Weights of a small GPT-style language model, trained from scratch on English Wikipedia: width 160, 4.37M parameters.
Each number is 500 + 50 x the weight over its row's rms, rounded and kept within 0 to 999. Layers, rows and columns count from 0. Numbers have three digits each. The size before them is the row's rms in percent of the matrix's.

# layer 3 MLP down (transposed), 640x160, rms 0.0928, rows 602-635, columns 0-39
090:517419561514417522522472515470550556513502470465473497571535492533505427450456601497462512520577489502514564602503403459
094:512456484491512527519584382410501440507499559483528483437578540428528523482563467484426487566543590483507460441472430518
094:538563523575484463522477512427585557561458554454519492372507512511469461482548406495514515472572515525555515511594465538
098:538484374463442491568553581470461512491512450609540460595650429386586447506530493427454491533486549510489461509502534521
104:555448543500440582535400504389421470488569481414534480465466455549548494488517526424476467514582530557464548527546563512
096:495487533558469469590516503499579529477465461472468538475502470528513516542513555464485497513601543487480518623546480517
096:481451465411541468453407424465488610485490413431522433556555547565477461644512497516619553496498468451505555513517565562
101:512523464458472553454490487512468529488423440414481560513588482447473554494551571564469681531504464531490555540461502521
100:515463525576505515519444460506466563526539563462381545512610580530559507418549524469543474507486459515515489469472544447
104:522547450517431549423482511490549638470481537415444494491554507571477530572491607536326474557479486411392512547438476513
104:480460484551589453518476453497541377563479485536463460494494527491467571535499520535467533557549553502457544459470503532
109:531433485499481606434463468437455496480562450544473576452518414533537472596468590576520538537441447511442502512539492524
086:475479385436514507509492427512502559536557546539537525536488542489549556524452509450572435516504438398476531607560480560
105:429546489477383604488476468456534521469438536449433451491521508517531448578572532424464463548495470535501460554519613507
101:431530506430462508503536554555535448399435607522526550502563578507433485520514533534540513438485475485516503530486524474
098:560432421534445444518497513488569594560539507443476409504423452510557589486552593526443479530513566558437526437500483444
103:489487432500526525594411531476487432440477472467505543576534497519454458518517493429518479518570497541509513459493522503
103:507513535514462576484495506473615471465447524432452432561595469398406520520484574561530476539475527508498587521549579536
091:491594580508546565619569445534509517462475495573450515536409452403433555549518500416493458480456544459453519548416552498
094:440486448493586478555535454504580483508460508513478517449522475456535468579472461472514431528595557503498510540507491502
094:469549437392477461551458451558528456561614480519515501492574545578443528507530368424535397435580550561501524524508534450
092:510529478536516418547535517518530499478522521456531502486546456517427492430475461431513473542552479493488548443466577469
091:555478411527447484488546546531452506432497566535494521505451548559402516510511598513476505514432567501516467549488459510
095:475601566504528497522536365455594426501491450479447427542559469492418564519456513471510398463535494474514475569550490527
094:553573504509478539484502515506514515518554510511537509505556513421539529583459529496519502571528545395443566605504554459
103:488483572561537430386374429491554467475415459459535593482472483534599573407470454488499487535545525433477568454544525429
107:566446526537436503511494502427459499573523507482527573507495521469472431480524483488525554496508515453536494567531481402
096:480487521434552487430526539452547591489566526532510569433564500567563479462532472542488497497524483329447490435523510469
088:498503522583567497435582471521541533380521540544473506469441599581433506490439497499497481520510520547473439419490505497
117:431500509517379413376508497495522498454496577450464537453503478571526437556525516504560537425554490454577516574508528434
089:509487423566478536525477507363511473504364465451576479486543494539473508538528579518569399443633519466575477490496530479
115:513453450537409497539417592487499478494548474525510583613566648470536385517454518500516513417504472475469510529468545378
089:464540525445513567462485547530462515515496468464563448444597474525461566476457479465433587584549479527407534488523537468
090:470405517516558501509388418551550479520399469473493514583517431462490568465407454488446438500498462473571557529473528474
# layer 3 MLP up, 640x160, rms 0.109, rows 603-636, columns 0-39
096:537475499478410539562473491443501484477523557515508471527528617462409516467381476520505495477516559483566556489499550405
096:511482353485486506444496480489554539529625570441445527441451565357492525535519449549583513501520512519509480537440535480
098:547491511485470455443549490625538527412506531497475533509406518530544454604513378435476514463501439578460526557479504538
111:568503495594479436505458456679531513464602556452460485561466536444436468576457412434522577495460538481473532452484461521
105:448407521546527519436513552571515523437479536536477512471474495438543507464452440469611439407497455409500547552502467481
105:481515514541550486399498507514552426576547539528504505535507487401366438535538609587471495508573576508523483412485508500
106:507474485495555531363453460508574481502565453481557455488632563430422492459465568585582638453474446460488540484500604471
109:498455448473557533381427460506504496460620528525509485503529526506442548510436504474491552445477374496508515453507551483
102:499502421460573502405450486523537485462478538508446486487468436507546493532509529509424565429506462503442553523559528533
111:598453482490452517403470516550531492441489460489550528546496477552492484474573485471479525530484424567547541556443584496
100:476412505598593524454513489453450463419527401491430497446501514528596518459441536544441498463494481496537456575549513543
094:549510456501399410498463447450543485459577510479443491502466498494531474530484574495540558554515419581428534352533528494
114:575514465576509557422556521461480503485531493516480490515558438541563464516552418525472516553548380360390548539573482518
095:426504425480452509470423497511528519422470631505459506481524477485503550629388522553502493430507481389428626473504517426
097:511524535515558425389429549574639480535577534501522482540530411477469473488591527501441623471450537480520480510551523556
105:410527494504508487463545459552504528459492532550445532382524564474514534512516518642508436396477492460447501579591511421
101:518481443528513511517411451559492518544579482542424500398527514464538499584563406453469518552536498460531453417461489491
091:484550533468515470408567477433496479459451492484523474494596522451441466527451478508463517538473510393535711515494503491
097:498499443487418420487579551459468483499533481562497440484521532496512486518584561586608582416427482480481554432463492467
095:560484477549472547458468458481450442422626506473537479446485486474428564527516566503521524448502584537483507485468451416
095:478459499455462484430478564564543537541525555452488514580582463417488488474445557527465437520520525520486423398552585530
093:529531507504551530543406451628468525503489597462514526493541505501513437511468433512554576551462403455521515523484457517
099:532505523487506455376531488509396574499570499419443480529587543471445528489475486522455454463478460483453567553567560528
094:510487514571438411524576439505507407571541515510473530587575494489545509529516499526531454602479486516455441446546510551
100:617553491621509530470496484403404503536542452523496463504500417462495456438426503503464640500497501483505521501566523475
099:408573465534531495523517539497461515444443421487488463454501517545470498487431488557468454526574539444532567579589493467
102:542431435517455399491479555531535472494535496536495650557509494459580447598541490604535513558398501555374484429546488514
090:452639528594490455479441523449576476494473480499426535481498506407508476507521524433569444540553532478492466489523530538
103:505441424495423464518532605517507424509496472555488470503444492387528491524476516449466472445549466530544514373516515522
093:529511466487519453463487579552478432519551506502486541496528489430504394525414473583545508468515423545616488523446558496
091:501501441502445416513546629500435493497566538497448594495620565432500469469479481555469497507421480505440478366491490407
099:463549466464388480510469582498474463495463629470418558462446525493460499514545551556497379434465554467435482492394510428
090:448487471630511490452554475412510512420516497611569414454531491543471434465438544496422471511459452459508607517548429490
100:543535494478488448451467447548643488541514545542506454450607514500585538545489448412501504572471537432452493523476497444